{"d_model": 768, "n_kv_head": 4, "qk_norm": true, "bias": "none", "tie_embeddings": false, "init_std_down": 0.0, "optimizer": "adamw", "lr": 0.000441, "lr_head": 0.00473, "grad_clip": 1.0, "schedule": "wsd", "batch_tokens": [65536, 131072, 262144], "train_tokens": 1253000000, "dataset": "wikipedia_en"}
Each number is 128 + 32 x the weight over its row's rms, rounded and kept within 0 to 255. Layers, rows and columns count from 0. Numbers have three digits each. The size before them is the row's rms in percent of the matrix's.

# layer 5 MLP up, 2048x768, rms 0.0226, rows 791-809, columns 512-767
102:089118100109062116123137129106143128141091108113184198122123131083153051147114137169101059078114082136123137170148086155127124082084068136098166152102115109147133251135131107125199148189114173138150124158105121103107147126112113122189152154159108127135154112126149132112105146093133123135153134087150126111075109075129135071093143144136134113108169064083119116070140137090096079138181126113113093071119123102156154137141122110151146151118144129116057148170094105160065091090145104198136085118185131044089090059160143093080141186165186142152105161127112117126148099183069087131146101092131104201119065098127116146125090113129111139169104128143162155156141151087208132096191112139078126155116130133159121137186151047117095105196149130103118074102152167088121065204072117
099:169103100142142154165165131192111136164117113082199131130134116137146134141157145135143082088173153151183095117108107159138135122127164108193128160101099151120135191114115141148122125112123177172180138139195125098171134160094149182128049161098124190086105120104200077132135153099156129169170095120123152137160119099121157147129010133059079149165105161094154173131095115105074129129160143096137140128099132116155094136148135095131168118121107129122105118154112189113173130083100166152162138145134102123109161121166063109096133124088105128121075114064119145109146125103132119166116119124159090169094072177152117154154094106167117137123097142141137120114104121151112164129145117157092173150122102126119122098140178126126134185120144124110112194113078140096080095099052165
099:142135058200107115127165203088049104184160184147094106188128067132136143048173177125126146143105148126066113101155089103129132102086168106111106131141146082129150122171104095122099169106128142144112180116154097125148156151129157130133156170112132127137163134147157058153139131068080151162112151097062090138134110069134109123098074103114055184134055136124095168127141152156116133157123182111194154144089108128160149161189149102197156145102151089104105100118120159104162074118145075070140126177112141133103136100218095112111103138183185087133089139132194135130095089134109089111160122157105194074086112126170128075143096162147103144134175178066082131129141061135077115106122146128109141154104208156147144107155167153099111112155148073138095105116090109102131161136151110
100:167102135123169108100120087124153148126150084159140127171144120095128122181117164096159111200171140121116110066113116113129104120179105124128096110116199161158122125193131121118212104095119069147091111107147150117082120065076087181123181171168089110119157145151123066145099184109114083158170127067096166088114125118129145157137114158126088171163104123062115147155061139165133146155133178121102088099129129076137184118142047081175127119116120122115127106161162138110132140098127131085138198136115071113152152163142076094150181106121114190129095168135102106106115124171107102144117114133140102111124084169156118152088071116145099135103087099132096109189168120140145141157180127135107069130153093167107098179100102158179136084144078108088096134132119128146169132117146210
099:144136104127124137140113127144084105118177114134122147150102081148088127135112092083095057156176188114126089143132162107186142114148144152122161081121085123089128087118120132112179173147145100132128086131045122086149100078100142094143091101152190177102058091166166132098166121157169118088124108149148112136180155098139105110151123073098162186143109137175184112157126120185119134101152122104191142064106174116115134129143132135114077127098150074108162124125119099099145083119178067159134148102152137150104118112157105137109097133163106127128126147158100159164154143151120097090132124117108167139155131146194170000125136166165117093183151120141109153147118122098120133169163106077163137108138148133187109146114155122105117164113135129066091174071096150215132106152126101
097:105175135065088157152104136146119155145163182106063127123129133102124146140176185072105174115114148054153178064123155167112075117084140214104142095114160088105096117092153052114152081158153106152146095139164111089167181099135136129114109135095152132103143141163115053210187129147150113098174157116146134147043102092119125086171130132175128145089162129143164136153128096112100187123097103133122157152131120170142114152147122165134180114154126085119104124087150215075159124116131059134134108149156126190118134134086104156098043134126133126136181143079143166132096127139176132081172082148136150134165126150115143123157158151133083121145180097125106182125081141142138123139152130129177174144098141158158131122135070158082139041095150143143146085167169158120121142182141102
097:078051149181166147118153089082142115159126150142175098125168095144120106132126138195138129143203109145188090180101131143123132141113118104132122177087175124127110115129133111071147174151145118144179108143143083182126128126140059160055113128081102158163121116138181093132121101112096116169119081107182113155164077121085145143111150137125145112144137137161151139102095117124163181164138139060137092144143170149106133105105127148202140121104128125089140102098111112163125091091146096157124159116163157170095138089128170124130141189115140136139109142110139144097169160125151116167162130095135136104157156147133100136113115065119134085087079123121126224152044182085123100044158172140148127122190141126107103155168120138112151101141110126161133155143149091077126185119163140
102:151096161175114101121101136161126152192130140125131131104141116142053097179073149131133108146106104103154077110175102144107044158139170115096160146128176144153177144121153111102070121174098105113150147103128130125156145107171117214161190160140063065153092162138089152159159085120087148176115168135178110132106175184153157134123135109110099128127073127192120076072059122147215112122063148127144128156104158148134159127111117123082107069130127180166163139146154088133115128166155096134130167146079128122124122123192153116119166164093095113123092132130155134155086133101055148127166141125132162169144142093131138115102086133153074146128164138135138165144068171137103090099122115115088145175079089149097131129113113172072086124110117150106195165151142130075132169157105127
099:169121154108142088160123135103158128133188149122121137110100122137120131121128142125100135107183138156058138108095192145119175122130108145068092073136046104114089110165153164110163138151171091126115100137135098158142131088062110144117099151155117132108126160131124127163139095159138126127120222170120100181155153138190104167090141137128117158122125117127145098105136067067126114158138077093118124086094141109135119118114082146113186146096137103098145137160063131113116107159122130082118076126103171118108098081073149149165149112129097087119131131074080068174057115129110137111121134099169075099187135125143125159079134160179132127151108127174105083105166166123112103151158138098170106125104090044087139125111118144119183121159089159143079175132154157123112051150154118
098:078122106133039133116088111101135204110123155130131128118144091089120111108061073096081122084130135129116091128146141088158109152090169163203152083081162141095162102149140145081169130070103146117168122088141085150063113118114119107170104188199141105158135094194131098142161128139113113116098138135125169093097155106137163107187170160131170160082090097104085087138092145116122080114141131170136140151166162129068046080126102159085128161138136167147094146089142159085127074116091207081141114133080077086165128094101117121135104125165116159146122119072106154132128204095117149142176066088141154146151104153105105142136127112130170148044089108125144130097160153102084120146162147188132169107079120156116136107090087191134169163134108108164098168168111145137071137049138114
099:170099123121085107123161105124138175101121114122148164131106165123197089098177115109112132133120094127186136166122180102212122163135129204155134082145140144126148112183107185120125096073136155125120122134091128096164147051159121128128088110090126117122202160111118140138120108124147152121124093169130094141146083127175113107076164103147132127098119085102131136126155096121124070140163076099130142136096162161149099146174165152136092177099074109171116141105108121164156139118193119103118186110100104093109129131152087112125182146108130113171109182141145104157105094106105148116104123121091138148141102138140189148125133126188179142130155172149143090120105092058128072123199117169194168154152169120101089096192144168158125131152188131127094108072035116155106096146128113
096:131105087084120106145179097142135061102206105128127113154070160121044134132139156120132143137171130117142142075178160136127097113109103190094161123120121124109060097113145075156148176129130086135144131103124157116083154158142118150133107108130129142148085169113179112161102073082136106094104122121154124137109119084181072110160107116123120109112052135143096170097117106107130101133097085182051113095073171100152076083119098127115160151063113155107171139106138082087158110094141144095129104138143119151123089157133151095139089076157104176074132134120088103129105123183160166096147102177150112146109118026085127068151142091130148103117134119113170132149179155118158109156116103159093108155121069147103117129165087169184157122108051104126127125137105156189130145132142135
101:140077179179129142100135153151144111162140089119141166173148175167100138125180140140130092141050151165154085108114136134111097148155121117150108174143067138108098180126073138113152154117155189118097098083133143100138094154019131144121167118137093139125190087139118116087215146125108106128167151158126113161190138120099134109162109106170147162135117100111168154169177148094099175128153118040093103153148155077098124066079154200134108154179100135061161140133152116157090117171147091144117148123092144110166146118177155185109118104141138125079173153168071082092238112102117140115140153113110062081101076118149121102138126089184129066129136096175139116139126094155194126071079187085150121050191126119121143143157106155104067143105172155044184152138157144113108160087068137
098:152101161160133109154118129210133122119111180114156088156118123166120123115142110133109166099109133133122081098109130078106116148110157113159150110197072084145127119182106160126129062138117081099151073115089085063157077143102133070163084098066183123101123157119157145150114131077163141109141134136217185131109136107126113095116106146135107179154154077127063137063098135080122137150097092116100083116092162133121074119107090110156151126132119109164142145104190164131139079069149158157151122170136120140104168151081107125105128083139116063125067128106107103116120135118110119145149020126096111167141154204131081098092145082152123092147135122117154126141151170173109111133116170146098196161206099140103175072147099127165094106062210132070160159170167120124110162119105061
103:132131165109149124090103107191125113157093139184120065087115114156197157124134142109140144078086131081138125167098126137108142139055142110126123127108150140124098100145121153121145138096133096093133180170114158069131074116165116121163150165119091097147112108139117068173066129155125182158099109060084135119100124181068140138095122108135091128137139078135112099101124073104097181121121199108110093190141096154159157110111136158127161105130140125139073146076123091114124099169159089115121121130125124142149134127103183070116065116180096158129165105080074131118078082133123088106109116086177140152157141158109101128105110118064134106137155147125126076132128168131152178129138175142179116101145158149105092138147075147103071158089153170141133088141130107135118126170152157
095:094128113133048109160084139152114119126144111146209135103074132107113135119110134151165109100078150141174132182063163108159090156078156136104096117080092089180102171155125081172173055092115127110132130191121128127137169135156137117155145079136092154133078087172169135076118164090185154104115181145090142136088123111095120089143130046114122151177121120123122144085100170139151134117118110148119097177157177083154121162198097115157137142149141095116175125131148092137153163185172166074111113145163126103169117114115190074123137133148095173173097119134179182137128114139137130105110099147118164186194149112143149079081092112219120141110167017080138121124187161117076143130139093141066150128087132150152159106079130120181128096100137186103149148099100084095120121155135130
103:102086150159123097111101091097135120135194118174109210206136129135158171191183168105100116150177114141131087148103107144135110143134069141111149108113183136089120183143143135111091199173125161134111108099128110170115122092140135072110124161091130094083141174149120146159186141088075130110104174124092134081110158088131100202144107094065141168134144108120139150168120165177129063136124120153100110123166131225099102104152158174101122165073107117090123128099147160141142098162171142104143135123089108153163094173119140128074139133180113132118183143114105153141109121118066136126115146149105161162169112124092141124086103101174161093090157109114102114136077121109148156135077181101124089068170165134133085106130117051090081132122162167077150132150105135089192073087139134
100:128070069147152131118114130114095112127141099158081111128085165108098137176131158143089183165184121105202151145132129148164138148096126046084150100150165142137119166095143094153115124139089141106117168119144160147176082052119131114112123157132104143196107190117127116078149139089121180102130095145146177090124152111153151165162106186066133116150122167233116106064143160118178095050124157126136068153145143103109108106126117101089142133146159182089127132169171151136157121183164103124138149133146132131145095104159104136132076108115078125093149105163152141085130131136155179165149096122135154121128210152134099115156131039136117095098133171082097115132155185179099169092122140212129097151110111085161119102099140077080096076220131159098154151105200171103122151123100155
097:148149104187156073131145153146110144165076124126142057153153110104146102084157232157175130127166077088121143164090177140099129097125119087121118149129097149153123063145126152112110065130117148147159112120185174085163135066116116119069156118066202174104116097165111095126154135129096197107139133117102130086116140162116145109123103129074122148099151164116129144105136121101090102102101169207094089143134115172094081091168092106093152084124172141156134124123156127096105081161096103104182130174086129127142076093177127124082146112135120112105131087125118127164109095218102201207066112184105156132136134117136083111165111112133120061173086139076148090136228156155084106075126097141108064121130148088085114186113115169103093129168080140089156117079107129113157091139138137
# layer 5 MLP down (transposed), 2048x768, rms 0.022, rows 791-808, columns 512-767
099:084125143116167061125151153122154135087148066160064128138154147101190154150119180147116111099172132075107146130108114158108195099165128137092108136125139142089120100123170104150154161159136107104132141155106164176197125100094180148060161162147139126179152155127154106146187125144134102154145144109130131106172109084114134114186100094117136163114168121155177106107089186153118176138149154175192118100164088157111138072139102139083156106104160059101089076156099096101110128121187106147118098118121103088190136110134092121143061189149186192097128069120074162079166132126072097144149156102126174118169055080095134171125120085154146092111171145155102142131132106109135134149166136098077131142164098107178138053171132136166114097157114069177080151136159140114117137120159084
101:124107109139149091102064118122132129118135108102199121099150094149146112163149136059135060131123237146132137063142191154166150075109174160140087157167121129127127140093147098094132079118084139147157104189156070110205145168074110120153104142106108155098079139122087103160080136141120179156165074110182116112121159115165126106161143116128127153140156149162082141111131125140091153107051129095116192104119144073177144128092136131105055114170140027136112142126151193083148132111126128152115144136175146175122120144115098106147136091049150158150144098152161163074149132101114129153163090165134149161146113174141123122128139151125119116095169144155166131134089148164073173172153124115153171136121154165112115139096138146138159150152168094110097144107106147106092070151105131
098:120172090159117157084155130170106087119101153052116188159098135138163127098097182125212114103070095094143109167115099127126134095118181092108107169117160168089174151173119146117103129106133186104185113154105142124104140131130159150132133096035095108036060149130128148133158149103116103121169109127106148070163086126152123138097122131087129145141177135105122178053139180150092140092124132165158087102096174139201142148131195135060132137118145125097091145118140159196106106126116065132075179129099167080054140142131140130098096141112117127115134146128106144086135204168182096131121114222123194138059096130167099144196115137131099125061162113127106156121125151183138148142159114098126109134086138090180124104104141125166082127141087141111108113186164123118122136127188085
099:151133122122069148149115154133177146144157116122117086153097089119095140191145064118098158084132045137145133115133199130085117121080088092148115115090124149115125108155144148127126096170101126133158074135134148100119079116074183103170120086108119120076110088178101137199114117110113194165095126096167155148117171159131065067127105159096152105113144131078114138196183093132101137183237077133121115137140150120114100188106118096123131097124145130109157079161092178149145140154139140118118188098100095086148150109137153162122117117121193107125095116142095179119104120140108102136144152079082141108128086140115092104133122208098113176111137073134141121207171106074142122108150139102201100102152108119229134103166108189090130105063084142146115173135051155097140075138161137
099:118158084143074123114152107150135089087166114158116129101092200157116057121162092147096110138149182135097193172142102085147128132153153137159181117158120186101103140076134168164185119185161221104142101149071146151168157079129162097105144069114086180107110101146145112142143093129113171131097109187198177182159119170160177101100104072103118137105123135074132133117086064181083125120094099151093065119080058113096093074081127093137121128121172125109153159136158067130163150136092078176093145108161161114163113098076153153131076130111153099164123122108117153049105104182163167083103074121112080151180110089138141143215142162140106097147105105135154119099157179135073134118105152130118144093130132172064133101143133121108123097086073141108120159125150119093132131107155170
097:156157125094119164140139147140155124125146137134122124135152112075151151154131154188111062134168161170120146141114097126135082150117115160141124095097086133120153123133142129147098115196142140124107114150103142070099118196143143111142103152112116100130136108130135109140088179210181172158157215172078115108143125116170103079095094130117162111126153152087129161114119140130111166124083167104113124166040119141093108112116096124091133050091112109108125146146137117102110137123209102184124090133088115139119135116069109120175086145181136007136139072096120141084127080094115089088157111105199166119101130250121126087178162175122163111130125103112127132141111147122160156134105146113078156149075167146087120162131106164080099138103110076147140122102118077150139140156128142
098:074041116036091120139152173139098089064089117116134163185102116106104090115141105101128107113075144108122096099135107163133151146076173143165182170097068158130100214149101123172110136158099069101185166180126122129118164122151084146091093113132048068113148149114079138129104071106122119094141119147158160137100131127092119169157094204162080087097096065069098130096196094171131106099120156171174099155096162143134080093134155097147142107168156142126157103173064150142165122167134106077125146126078110160133127081093045079151111092119075091162112144155142171156091168134151158051163140133096118134123099096119129132205139139113161162062143140120117148135139126142076108077109141180131126074112135099198134108159124080120105116071105123146156083133111121110108144132127148
101:144161150091100110144138178154165186119103110132139141124091145119171125147134142119140106117138095168109172157115116141093135167122138125151091158147104107146150148089138113105090090097160115181154194154156117118082136170084108182090085140104104083100094124068107077101194161105121126069054187124153155106145080183108165163135185125161131070154140100133185127071110164131077173116149134163135095104120175126123110156108141167113125134116078109136093156139071094136107075122132079166176100099169172118090089112128103090155102112159127117150126103200177166136090145137138118096189091232160130149154125121144162069140130149108159123185118177084140134115177157134102171097143088097107088160112159134151147140120107125145135141160141123157132070146103143170122085140134138
099:182091155161161233167134152123151089132086150128153120172106102160129133135161174170111075139192169169127137102128218114152131109139091145089159093141117161160077148097151099154097154089081114136080181111146090173140056038158096131166149108094110100183201151111150114141106048129159204119193134108095125149118116109083132080114148129152109111096140107136127162167147105099114090095157170096143134122113162104136121163142093168124124101133121135099132122144146134130145169132093079151126147171123104131077113123070127148104145109108159127134114185138153100118163127136151126145119137161151136057129120155145134121129144161120158138130220139135169159122112096074165102123088111149120141128121120142130145080166108132064062104139152093161154177018115139128136168122067069
098:127150147188119166129142110107137136141142119091159117128128168170127082073066121160116122204131099147095164089106129108071130171117113088071196145116114100120118104121121117100122104063114099120145124142183130096099089089176106168159074121118107140118121108128130104072136066192149163105148134125094122135082098158139119155106119163086065086062185129118075124132100135148138108133181102143138101149099152102130131153128122126177148107083105177151099111134152080125161115136107122088094103158102189095153171087087123082119133182096143106152108096147137107133096112110145154171156101191118070137168206126109089117100117074143088176149113048177131171079139089128119129152106097095129150158129144111136121093129128152155089145117148114097138154146087151085092100128182146
099:155080085088138100159105166073125159215162168098129123121051100147116135100161137116141178177189107178141126132173175116096174127166138119094122135073156131146115103120125073135136165133159112101117118151148143071104146204140119141127105067108189104118141115139141125108140167157124128138125180152114129152147114025168143090121134099100096163141117071164078109154145101069116092117132126127155143148104151186110133118164159119141151085161184121112103104073131171143124095159130147081139156034125160153173110089128137127113160139104126147096078093061068126147116116142112180130100106117122120124119142115077101154129128111107117110152194087155104118107145070098088154127145153169124186171117139107123160187113137141084112119131169159170125143104146127152111172112155186
097:194163133179132132123062159178161145143062115115139089104175161091160106134095055165141153107152104154103137252114158167142065111138161088086190126198129180156151150106071158112048104136141167140135086203144106104152044100115137114164145106123151135109159066123121112108109065101144173103127109108102189133161146131208136165149115200107119138109168127110154145089148192156121122134134154107184140176145130092162158127212100184158137149121115122090165106136108143078129137167126107076129149068174122087094147080155080147085115139077145162141152154153192157085114136126134135163097125172094158176091126138145111132128118122086091136140086136089148113099043156197125143102132150161177151142096137140166106130123106122126087121180148162169112097142135136114128093148120116
101:138096132128049152136138208160153091128176128102111080107136104118133105122156087188102122179106181148139078136098150052169123070167167125149128145112152224197185153094148142099186149166062134106116124114100136148104121093118163132138109130151041110116158088141180119114161105144184135168095113141167086156088169160182139148123169173107128220165143111084100115106176098137108153106124169119147122190050168061158167078138166156086169133191121138052115143171127144076148176185121070107158160132101182086114089110101123177090178138152136207151127169103104101118188052112146129142185124075185067072179099149114097097103110112140138170126085142118100072162177118120141111064120184153117097099179105208148176137152128132121140168104150118111070156100139185150108169180084076
099:182155092159140109146136140127156131189134133147178113114095117153220084114170150139139129125133140111124131118140147115138070107129159236126162106137131137134122110094100146185066143106093123093144140152129141128106107139157117132091103151140155139137125130106108053110127151118126156088071138160141112086081112131130115143126142133199139128124122150137176069127150124155133138123108154099162106111183083150181186080133096101138090120103098127137141141145121154083097136137149081141156116096112129115143073117141130117171083139058177128166195135101150129104128149094149161182058124096151139123103131160146102137123110121071163155194109127121142143170148121092151121155094211148117206149152123085149134121138150126164155133104147155066150136163113127150100158065152131
104:105108156131138150106146082108102182094068029173215117120109122171154137145101136111137155116131115124099163100155104172118094124163127140102113167114122186081127064093114182142172153126103182143148158132148094122139124149177108089164081110088147110094109131105053134133111130124159178065113105154140119104168118114195136098137091223097106116172129063220114103100136182140164105134174123142181139112138088116151097126136115095142118168145126151158146138171130094123123113153119185125138171109112179127136147112146205134067065123174111151132106170142141111096177166149069180133123084086121161127104134152129074135104123118100063148115097143121140165166120181082133100119181055141093132076085124095133125095077128141128090155162111104141111082120169165085126112127109099
096:168124117187207110119106076133080085132105142150159127121159125123118156112112077136180167168039159141158092146184136131130112065178079133121152152187165116149176097121133119087168141097086170119090119119132176118094081154126139151126130121159153161146115116126165132132110124208107141109130116141114129130135196154147119137097126097136182156122091087154152165100113091168229143155145127120093118154185112156091077105182099146096124140153072131081141165105149134133073130102179142140119191084098120181151123188122175163148126181108133112104128163139083092077076071137122115133162137089062074124159118200126021139072099118060108125147180132116163162122145151117085126139142125119149140118164084084143101139087109177111052113166152140093142168182112133103121138147189082
105:160100147111120110123074126168143122106169066107146221153089151084132140137130128204053067102105127135166136119110095129061058074100100089148153103120162159172118195109141100109182154151158155186150154101148070169137135148141091146129116117088124148159081115112088110094159084094162143126120140115081121202139135154127136065115036095160137140132177140140077084140194100197174109106172087135136150196176116124144146090138165135124155180143112114153121129071126176125131156132110106176157115133154109155128094060191104113133147121101113123124177110109151135166150141116131113206121139047108174128143129106081052137106116078161073070111103092172156120144145119140207130105130179098068125167161081073142093136144116156075129144103154174150134188120118077140069139079125139
100:107118176118136112161123148118085149108123127129083126133093158108119164120147071189130172112150097114096069161121110140120138067101127115151160140145213059200145101163193118091197152132100104109136052209099115110118133057188156159190150059181092122134057160107083167038147128117156166131133151083137162130150157063109130137146110122081148149174141166146146066143159176113119120158088082169079120119146095199129133109079161095098125169086111071111111150081133124143108080155180131150196128144133092083177109083111046121155075156123170151074150183122133153107078124170133128104108100146117069142054079121172161083139168143118122062126111117112129167162085163121104129127178142178143130125066098166142128156236112159169135160106142155131127134129099165108137200125092105
# layer 5 MLP gate, 2048x768, rms 0.0229, rows 792-809, columns 512-767
100:109085113136133133109072092148119108008099163184069123116111109100105144087149113146034158136083183130133163104112167121119103090128147104145188138128140131173180116134158133119143130137165102100142121224188154154088160140164149094091140146131132123097161052110149144162112095133117103144157122087092144158134160124090090104163164072086167141150148141108127126082168125165189119120143122122186116140137094122125190114115124135161161110166134135078157161148138117164135083148149176157118151131112158106086110105142107099119177133157186139103092177178140177176139137143138071130118162157186133131156096169149082136060144147180118114127105104163130081124152090122060183137187153121139114143124141098061211126112139110137114139138145132120135139172105138203135154174082143
104:096082122100122150226131098161121129114143136108136101161123127084122063115088126103116136190223146120122145094131163156171160152125131147180196121096088157107094077102142056136086166185122158093104176118125147195153044124157077075125143126144151129137162075116145150139132098090177097132080131138142118141152151195146094130141133106119144146056063144213083150145131125141150067090149134149155180129170123146086135118150133136123178107106112112057137149162086091103152098133162083102134114184132136097171130105148100178138102129102076114135213152150103118090159089070172173162166126096115139175180083146093160119079138101168130104138119161090104152149138139128153162155053118153112097076184133093118092172133075077133171107131146125118099136146179145149187126067166121
098:179094138141105190144131163125114145133093143116206105114136121096093131167120109135163157123119118097079150127120088148083082113174155104120113078130117066152158091140097095153123155164132117119154129122167103162152121137059158165147133118106141161134164114153154068122141076163161109122086152165105104160144205188158150148116104117100149151099129156112097152141110075144138188064078175074128142102125174131155079093095090086171152152163165107122200140153158110108137131102106123091051197148135126124092124119104130154114166131092117092179134120139104093092125017127138084140143086166159160128122119130118124156128137123121128082078085077097144151121200148170070154087139115102075119163124114150109121151152078086110169089106109146113107144090114168167166104143107172
096:153150105195188129201130161075151125196135142136098140136147100108142147163116153102103170125120161078144084179091179171105155113132170130116083072089110065138119158185161132161054204110160165107142111088099131140125139148168102147151082172128111115126155164144126150169152154100125121081139151096102124110124088135095100158162143141136150133119135123167102103127181164145110099156110121135118134195208106119110173124146109078134104141096124147171126144075105123129142180100151164094124114143130183164159092165093159131123140127138078201100160111103143146156080155107170186173206150106104176146151075207072099121106114072143129164108090083103061067101153126114089201119126089124117120071111182119077118163117174118100092094174147112118168143164132158170170133133102093
100:119102115208151130090118109068093134110103079084160121153101069149074102136119140093138196098078122111130127078183109102120153097096154144044145082142106183178126139082205115142159137174179146117152096115169110062098075106099076114107095139102196154106170145164103123139143107098142098145149082131117122114116121109141115162126137129126111183144109122102086104161106117178053085107153102135095172170154144166105132154117156192158136138067154148172110159083102142187150141071129101146104156093123109127132153129148132143145110043146119140136115137139149194133180116147132132150101112157167126107186121179154171105051167124134109120110169124143154094167104198143066133168156118127122121158047093092142107127156088118162115134064147139068081189170128132172156099117100093
097:098113175119086127114178200108162131167108094085139175158121158089125090204126118151204112135079158149151148108088103135140161171071104128143174135146106158121144151123130072161115106138129080128169127158150117049107087095114089154181146112138059123148157076106142126060176094127155051102181133153172139123116168133096165150117103160193086195099130125178125141104124154071135147170117100077171113134114151114133082131141153147170136082153197160137153133180127121171101082129164096124075136162134136110135132161082171061160098105114148108092064097095125168118122087101103142158109153099065129152178138142161145171199132125132114063112132111150137081155138178108118114094170077171115082104144119064166087137147144092088140112103106160132115116175056080118154099099147157
103:153128100112131128181134131098151133106120128138142145122145169163133130081103060130188167053177189132150168177089130129101133120101083147162077148159148144155149115110142121100140133167102096121087128104084133131155119115103088069141157150165145154096134124113143094140140109133126148101106101116134114108131221152115110065163160128108079137093128120107201198136080184143178171034185176183153125099127125148132120119079115175136123121177167148127086143114192155121084103095041124088089155117077084135100113095157065145131081136145115081221120123138107130170131110079137126104117053151147136089203152109096082189114168063157138186092111119158085107104223159122135088143101142133147139101131130184109207123091045128171132197166142110137126102131126128138119105152087148
096:155154109083181114169062141113146091154113122109098130153096148144098097083169144127110096132116158116113134069097108111120146053120141125113091083113137057093052144117098184125101130149134076142131070163121149128133113122129054075152125117116108169101111107190118115119127056090138078158129124112137112160155078147122055095102078130128126124110162126117095127146178149151177129099174122086100126172125098183150103151117154124075165067114081099198146126135199230134108090129169120169136149157182129112109141104195116138134062089126135103021155191152102077138128148191160097158146089061096088101156089169130121075078176186126096161118156099058084130105094144123121079075147108177125107141115073170181098145131115108085147129088173067168116193117125166088136180131117156
098:092123106089140116119115138124103121156092125097120026133114141124182024118184130117119125119076147118141095149162097120154155142090164159152157077061093128094123139155200083158104139080107152108165167167145159099106155137153176134146161153118082088121149159081113158145107166129130111088081123125128162142149080121098093184121113100103077092168155057117115139052082163100100099166123136090097074169167112119097096163114148178099191148126129106200170117090124134116088133128176185067175119085121077087066106118113094144154144116144160156148107120151114115133105165163145109100148109142104085130139100121106071093170078081164143120100156157143088162139111137100119124111185136164162148126123147104104129158098163158098082100148174123100129122136138118140108117076141107
099:105128133104155148176124201094123133130137145156102141185149134140086128110195101049154093133134126158103094086138078172100151077149109057157178127109158107072128207116123131149124157106097133121083134142147072108168109159103103166156139062125104068100141134078131150056165155096113149183190129088131151123130111137106159108128110176122192108132123095146164142152177122164171121073149075143164122114143137153112183117117078108151144119085139161095128129152115099199080163148164093133122083190113148165076133150129131127134151164105081134110079070106153109113174062139151149173136118163092113114150094138119119073156100161134128114072115148083123131121076103155090113098184158148139149127106100152122108142133177115119076104124153157153136123085137115130176128093205179
097:125155137101091113052094153132123139070092127051079112135132169120121126112182097112133134102157161122111081202133130126132140113100108166102127157106095131140105144069130108155094097136135156117093099122149144101114144178127143159154143133120148160143053146081171103176095110117130123118069128084144116084100126146193135130146120075095137119147116069093135163102152158163104149143133145128176164148139134160169124181102172138164138189103163149148172132066128074097144067130100150119135121148123087068094173106137146099080070102105187153113182143102123126113111157094158120092120167137184171113096088124127114135161171143149109096145106081160113091072113127022156145174116143107117113184107090134154103139133133127110089126161179144131079107092070126105177125118141130
101:112102176151143113134176128102068142159069120130155144108133152154124157110191146110111121174112160114151097130118144131059168095167130089163107110102162122129116093215150164171048123115131086097032100142119107114092092175154133103134115093076113124085118135136211117149126131116096101164133107100069115164155107140129068124178178072103140125105140158063145104157124093129184140095094151084143138146107226162092078104131149149102148118176248126162157137149109137130152124118151132113072090123220158097100062110148149078103082139132078121151151113141141103114153176133170112133067185130139238130116157170135129166085095080120154067162089122149099087191117145149140140112172141108156146144151129130059175157103140117120115157115158136096079121179118136132079113149146122
095:133129156125137154193117181103124122157114133113122137151151134099118107125113103093096110140181118133081111134108142143077122132132144131121079149072113109188108139164098161134150183140116154118138078098069112118159125157123063130104099145171104127123081127112167144136137145160159109153159065115140158150135093131150092091104140117060181094110166118155181153132135171050130091171132133148139136184114112093095142140157108087109148122122123157112112124129124157193137154130096123065073055137134098112105124154149130149134112128129110146147106127081131102132167119137084153116110113098164110107121107083116110093087077137091085154108089097101130160157110082111130135090098125130152124115128094152163142109147121107159106151113159142199115148172113140083135125158151114
104:109116197089154151131144090119190110106099041144244128121197162109107115133116104158169143080135172105069148120104132148124156198114104091141153105156098112072112130123112120069122198102105160093160159127112078105129146129108071180089157078130105105137143145073125084124106106139153120104151096140156070155132082102065121100168095166156165112154114094145115144134170153153126126144138135128137178151101183154190112130203084132126136160189124182157103161157199121151128167158126156127174150147153103123101149131196166142064128134178105109135115143172108126105164089117118161172074156087130136093145133146064141072163133105091094127108139086117136173106094120097117108090112124101141145101104116143132144117151144131124098137085164099073137092142139154158173129149085102
096:118142135122167172114095130151123145107070095147167127156119114113144183144139087170143221167146127150144162116115160124114170140158154075132136112140081137145121098090143095130156112087128155113139133097111134093098111181139152064174153175088190157119087129128090198134135109147150130087174139140104155119090142095108120163057206124087109152114090088159105138103124119145143112144145078117136138125125114157094113132113160095108113174162161102110166125132194133165109148116130104141062192089123169103178063173151116173183129145192106104130095156086120121111117054002090155102118117152125096103210132178118107134145122167097174109098129128126074157095144149148116117128097098133108112044120116068108121216087092134138111145136175055119178101119113145127156142122126101
103:141103131094120084125133082118113118128098084094143120134123103179095105037117148130128104072078122076109085177088108111206128156126089107162141114138106141139163153148199127104138145114078081109088121058134057129123070082141208189199108130126157144059159174123172091098152141125148167105106120111161164100205146095143196186139128085066120165050150126143148133075150155123156119070118149173115130160144175139112167150150127099137125132132137162144113142091122114201166113110140157108120190116093119138120112144081124136114157092148107153164054143130107152172157106138140198172087126138108103096113202102128162139139147120098142198167162116119122115047103143108042176090126186146137077137052125102069134165100168112096076121123126168111102131101144107188142118161066113
099:152100138117112000121188162137141143094133117149158114100167105120183146144173150172080128117187161127112093112038094037127133079131142122121129097093134142104120085091115117084078148128112079130099145175117133153140175085126125120078061078194159209115149120110105086156106133171129114135149110133121152159135185119153112121129084125154123045057155077071149140103113189127132104102151178166155152150147099030139161088117087146154118141165110121094181117135100140103110117113110153124097146129150167179111114151132193108156150091164123161154115081174187136163163151136099143114122167099100168163159146126111125145162085109098160161080145085109054146116144146110100124116133046158112103140111131096163141133150134179146128129137109066128143114076163111075079077132071087
098:105118096054113140140128132091089109116127144095110079117139178141103110115171103143088135084164134145116156142094147165060141062103117095099097118130133178172112156082069087148115100205113141123088140173135077106074072185143176136113176117146123124095111136127171162158147097141091106112085130123118145102138167128214101148111109163172134099134125187116097109145194139142063089114154122104106080126107145167185136157094075116155154201102090147134121129103129136138128102103099180119153104126134120162172113100108136095139142173154166112106106129140070120183137169117138155154168143139121156144115166172079129178098156127091104095105111169136144097106109143107151073151130119142153106050112141114115148108074155175125100168185137098144094095107152088127171101084124114